config.toml
hidden_size = 96
head_dim = 32
norm = "rmsnorm"
norm_eps = 1e-05
positions = "rope"
rope_fraction = 0.5
attn_scale = 0.192
init_std_up = 0.0184
optimizer = "adamw"
beta2 = 0.99
decay_shape = "sqrt"
batch_tokens = 32768
dataset = "wikipedia_en"
Each number is 50 + 10 x the weight over the matrix's rms, rounded and kept within 0 to 99. Layers, rows and columns count from 0.

# layer 4 MLP down, 96x384, rms 0.129, rows 43-64, columns 256-319
53 37 51 33 48 63 51 26 44 50 56 55 52 32 53 29 52 45 46 38 38 47 38 65 41 68 74 63 51 44 35 69 50 45 59 42 52 50 39 53 50 51 53 65 52 49 52 36 47 61 54 68 51 50 67 37 63 56 41 57 45 46 62 51
63 50 28 42 50 54 51 34 50 53 54 62 62 67 49 43 43 39 41 48 47 42 45 58 39 53 54 45 49 49 39 36 52 48 70 59 50 45 56 59 71 33 60 36 45 47 49 35 60 52 45 42 38 55 61 22 56 40 25 61 53 39 48 53
53 61 42 43 67 62 60 40 36 56 46 67 40 33 54 55 49 57 63 39 55 63 52 65 44 68 46 52 45 53 34 52 62 36 73 52 56 57 52 71 56 40 51 50 51 54 70 39 46 48 61 42 74 52 70 44 57 40 49 48 55 46 58 51
46 49 45 39 48 35 42 54 62 41 52 50 41 41 41 63 43 42 57 58 59 35 51 52 43 47 43 43 48 35 50 58 48 56 60 31 46 67 55 47 63 50 39 66 31 54 45 48 49 54 41 44 50 37 28 53 43 54 35 46 54 34 39 58
45 52 39 49 41 60 47 55 53 49 67 51 53 52 65 66 59 40 58 40 58 63 45 45 52 64 61 63 49 42 64 62 57 52 35 57 59 48 37 37 56 53 54 68 46 46 54 46 46 46 35 51 43 33 48 51 57 56 57 52 52 28 55 54
50 54 44 52 40 53 54 78 64 36 54 50 50 46 47 57 59 43 52 45 55 35 52 49 33 47 61 48 61 38 64 46 53 45 56 50 51 57 42 47 60 37 59 38 45 37 57 64 70 53 51 55 57 67 34 57 43 50 66 49 53 38 61 59
72 65 43 48 80 47 34 40 46 58 68 38 50 50 44 49 49 52 52 38 47 35 41 45 48 52 51 47 46 52 40 50 52 58 43 48 43 62 69 65 51 59 48 74 57 68 26 45 45 77 33 44 45 45 59 38 67 47 60 56 64 63 62 55
33 55 44 26 43 56 43 44 30 58 33 50 41 29 70 64 36 44 72 42 51 65 48 47 54 55 64 41 46 52 60 64 33 56 61 59 44 48 65 61 36 42 50 64 47 64 50 46 40 45 34 58 50 57 76 51 39 64 27 34 55 46 51 43
57 49 66 45 54 45 46 57 63 50 70 34 45 75 41 55 57 61 48 41 41 46 49 40 41 41 52 57 48 75 43 40 65 38 36 52 43 34 40 39 53 49 53 22 46 51 37 30 66 41 30 33 56 45 35 40 20 46 61 62 49 42 69 68
40 50 53 57 67 40 68 38 42 53 39 45 41 42 48 50 52 35 43 38 45 70 48 47 48 55 21 49 55 54 59 67 39 37 56 69 59 78 56 40 40 55 45 44 55 39 60 51 63 66 69 50 57 47 38 51 50 39 45 50 61 47 63 46
53 52 47 40 62 53 44 57 56 55 58 52 55 46 59 47 60 65 38 50 49 33 58 45 55 57 47 56 45 56 50 49 69 56 52 51 65 57 53 45 60 39 42 55 32 37 52 45 48 53 32 49 59 48 46 31 26 52 63 63 43 61 44 45
45 48 62 52 58 50 47 38 48 58 40 40 45 37 54 27 56 49 27 59 49 60 54 55 48 52 59 38 64 30 54 52 54 47 75 41 43 49 58 52 52 57 57 41 49 53 46 72 45 30 63 65 47 59 64 43 72 50 52 72 49 61 48 43
74 50 56 70 44 46 51 22 55 47 43 40 61 65 36 40 75 44 49 50 62 43 61 50 47 53 52 69 58 52 56 71 60 45 63 61 49 31 46 44 42 58 51 39 61 53 63 47 56 49 40 47 52 45 49 41 35 58 39 59 57 53 48 75
57 58 40 28 33 38 52 68 67 41 60 52 44 61 41 79 61 56 55 45 47 59 59 55 51 50 48 40 48 61 54 40 65 59 41 56 55 64 26 34 60 43 42 24 58 42 44 41 50 38 50 44 40 51 50 63 61 51 44 45 52 50 42 54
37 51 41 51 62 62 55 53 56 42 45 46 50 47 61 45 64 36 58 56 47 56 39 64 62 35 35 52 61 53 39 72 52 28 57 31 35 44 54 40 46 54 54 72 61 53 68 53 45 53 47 49 43 59 49 61 54 54 47 31 52 47 52 52
44 65 44 59 41 55 57 52 55 50 61 68 44 48 45 58 45 53 41 41 70 56 51 54 62 38 44 44 50 55 48 54 55 47 50 55 38 50 45 33 51 35 44 62 47 56 63 51 51 49 49 46 52 64 61 60 50 54 43 22 55 29 61 46
50 37 54 53 30 46 45 48 78 31 44 54 42 48 33 58 46 36 54 60 46 40 48 51 41 50 49 45 57 30 55 60 65 57 34 57 56 77 39 60 56 61 70 52 60 64 44 62 59 45 40 66 47 51 36 57 55 49 53 53 48 41 60 57
37 32 48 60 29 57 30 57 40 41 41 56 45 39 48 47 59 71 55 44 30 41 54 53 53 28 48 43 28 59 46 53 52 37 68 48 66 58 50 51 41 55 54 44 43 34 61 63 43 58 54 64 62 60 36 52 35 41 48 58 43 56 40 39
40 60 38 65 51 57 57 57 40 57 37 55 37 64 52 44 40 34 66 25 39 60 55 57 36 57 64 50 34 51 46 62 43 50 50 40 58 67 56 48 33 49 67 50 45 58 59 56 37 54 55 46 43 48 73 39 40 66 63 55 63 56 57 19
69 59 47 55 61 52 48 42 45 40 45 41 52 55 38 52 46 41 51 42 39 62 69 58 37 68 61 52 55 49 52 50 50 66 61 55 61 57 36 58 61 58 45 59 29 61 59 68 63 49 42 59 28 58 39 69 49 67 51 53 42 47 50 47
71 48 63 52 64 47 42 39 53 50 47 43 57 55 36 54 44 50 58 52 31 65 39 40 47 46 54 56 47 40 57 60 46 45 66 47 54 57 49 48 41 56 40 70 55 38 70 41 45 51 43 46 52 47 62 61 44 56 57 55 77 47 37 62
59 54 49 42 52 50 57 37 65 33 42 37 52 49 41 42 47 36 44 48 55 42 51 51 53 45 44 41 56 51 55 49 53 33 55 50 50 50 56 44 53 50 42 57 50 31 40 50 43 44 67 55 30 34 34 60 48 44 53 44 51 43 41 53